Weights of a small transformer language model.
Training: a variant of SOAP for these matrices, 4422 steps.
Each number is 128 + 32 x the weight over the matrix's rms, rounded and kept within 0 to 255. Layers, rows and columns count from 0. Numbers have three digits each.

# down: layer 2 MLP down (transposed), 640x160, rms 0.0726, rows 57-73, columns 80-159
# up: layer 2 MLP up, 640x160, rms 0.0727, rows 58-73, columns 80-159
down57:150139096100115162163107132138105115104136165139149121141182095128110112145146161129091115144139117132063146188165116103153141133096140113208140131139127150108112153164084150166123167118140098192126151119133133157163121129139163088109148142
up58:108137142111123092080163097134130127171195088083127108089149167094149165103190138121122117093106119173156119152133156080126160179125142129162172101161068140171132134178122107157130123122103180096135113167149163112082174081065116122155188172
down58:049127115126162121125116130107107128101125094143135123138182156161162121112082134111158190153167162155083122135126069087158132108108127086121097169107099081102081130106157090126107101095096058147135118125142139164146113098119136144104081175
up59:089135096113153160132167115155184070140117076104118102092135089111101115067172153094132145139096099089128099136156100144149097156088104133157078108112134176126109167086101057088192065154115140111133154093105114153114173084151098118105110136
down59:068095116168140141176130177163114117125103169140176161163141147124178129118103087148176092075148143138148082113170128136069124142146157124067137170156149177099134135174212167088154076128084155124161127101141130156110143104100110147146127132
up60:117089086169112138090126105052146095127056169124173087184169134172069160134149184186128167148113102134137103156126087151103119187097153121139096175103146000169204188174126080107109166122134171107162113107141142072129102144098149111125119162
down60:199059093119139106124107173137161164186099105102182131144163136132057143110178131163138158114045149104169173085129150085093142139178125113138116124114180109087163168095055100058116137069188128102122131170104060150107075070154087131120172152
up61:100187161120161063111111171101125129080128125180095190127117143090089186143123150093127211124108100176137102191156173152135162147147115140055150092164166145095096089113132158097110135157087120166029144111091143057071122089194150137130133143
down61:184113147154115128066161097121112143105128092168129105118107095150111087101125118141139114120148117105177124090096081122082107138132176139178130089099132104174125103083137093142108101143094146138183192117098115123183170147102161158130158144
up62:144150146107153115143115180142093186143138096099162137191129139150142112119150139103118171103129070107095114110086143138133089158155111159136126144162085149111098072116110097083044135157099194106196129074142148158110150157190149101046148120
down62:189088148167088160110141149156129099112110084114102164131141104053146148134130076095162123130130171124099085108157139119176177143123153152177140116094149088080142171142161168139138115074115142102078114195099095198104130086068138182116109210
up63:067117145126090128175147071145084082111147165084189165190138115158134158088120170164083094149146171097087113150153149096105129085093170196156107063155103098135151123166125167190118140115087141148180169064125154124139131111120088120116119192
down63:079133107121171162134155091107136100129180141091096129089061130177116085075076115144196144161150121158107125101121110101156106161090207138086091077102146157149144154098133089139118115117168122116100120113122098109165080142151094116143120194
up64:158124204142077105128102081164135129167171073098135141158106160139128098101136187109149094152115113135134107180084147185136101144102077097169134106088134112141116138120154136145057108159136092124124098079193143116171141052095102158144098165
down64:071166166196156125199140144155122125207121087215181152170131110155094125046126101085132106078090124102211148131126114141122172167128093108091125153125108113136144166170118072129119138093153125134143089147136156172098159099073100056053110134
up65:083112179197116087145119147125120143105087127142102106136101148136104147167192147146136178146118113140153127170077117092094140142161136225128174128093159127141130154132101110162138072104131094203075152111120118105146106133144122061135116127
down65:144133151109171137120106098156114129114087163165143109072164160139149134074108211119134073096148129177123118143089096123127160137138102166147140125139074122174099103143083156098150145229186094140138094144126095109175114112130136153141147133
up66:176193097126113122097127120126140034144168160117093176126165101091127100173150094101151084098105116109126126143172123149110078143155135167115131087134089135126162129089064126164104134165184109115140125201145162129077110145107179171079127163
down66:125147142143161132117193131131161205106129152166138107075137119104116121076117176143094146116129132136086113145171109140126093091092127089132133157152134112091142065046199136106110106126160045194124191127081104190067063173141135137130148138
up67:098111137085106102115125163145165133127091119135177157144162123136102051169142103103162142121116166125076134119135094083102058132094153102136173182125139114179069154151180069113115162157084168182114135125099115175105150129147155106110163188
down67:125125144113164106068163070127095150147125117103179110172095112196164106122190068151116140128149127183072134165062140105169150196131102086060135103099087112172066105122127174033111148137168138148128138029175115115095169137175140125140198073
up68:098098147081195154120163155184177067124135140147116168146091126116130126100088165132170113073162090106151102174150128147092232127126132168109122140193127152140110106097149104065144173130139149121112104133132171119150131093160181166105214164
down68:193098072078125132081069130131096112089131195091125180098099142180118165121144170121127108125114099095136115103140084093170131099123069132080136111139160157139160144148139132063122094155157155112147106109076119120149166120146119139091112106
up69:204109072156160096154095131132150097136154087161174148150125134095120108123093052093112114114128159155181071139130126167052049101102116127120111119125146162169117055089148158099177111158101118156111159161180101082132113061151142086102124136
down69:133139122142148161134168145106055069114097222113098198073152157169130105061109156119142150122153154096154204153132129134124146145159049150148150074108172119102154191066034086102125102124181100117139086159102167024222106087085092099100073132
up70:114190085123100139141145128119149152158129142179106163118158115149135147173110131039127138138128188129135127154142141121113127147168126140106102116191116115183102134131125081195127105154110175154145162104119140125121120101145151107152183092
down70:147158094139090152106108082065132190128082152125150143105174163137098113121155169129104122135111074163103142162084105116145138162051087122151114204178133097163189161115203149104131131183087095101123120083102140104121135130153181143123153153
up71:120139138105045159129166155081144157094166170153133152070103142132148152108121206143141144091105106149119177112109152097136093130113098151103102105143104185109185119160125181099162127129179120138117142177136127087167135174186198091158144135
down71:119120164114118108129137113127158167154135161143137171114118142136143151115146164125127142126164103127138147179123114125132116139110178128074120105145159105137148163178065122104105150116128061125177087168134083014165120153082133155152195134
up72:116118158090146105133158087150112112176195097122111123151165103106148176102134133143121135080063101126180060134107093060141113157141193157139090085146146133089149202102099108070119084182111156135182151087095135128136130150063138143137090151
down72:111152153222087093168153133130069098157124155132196135133150166121117125186135149092093123142178133169101120147108167139170093156165082089155158079121111134154106136138143137114099137191109123091089139179129138155139120134168155118155109077
up73:157126170091139150139096143132125107112101123144097117128109135151158096091186094100167112121176148148105158111152098135173118157156118184103104130067143167135148151153098180172096171147129138074156079154131116179120147124141087108149174154
down73:143146138163171121141155132096128198162160057132108119163181112157132127151112201105114102194119103110122118156148146100162146073140155079143157178181115128113130144088120136152182109150144163122113127099083074109130108113136117137128183151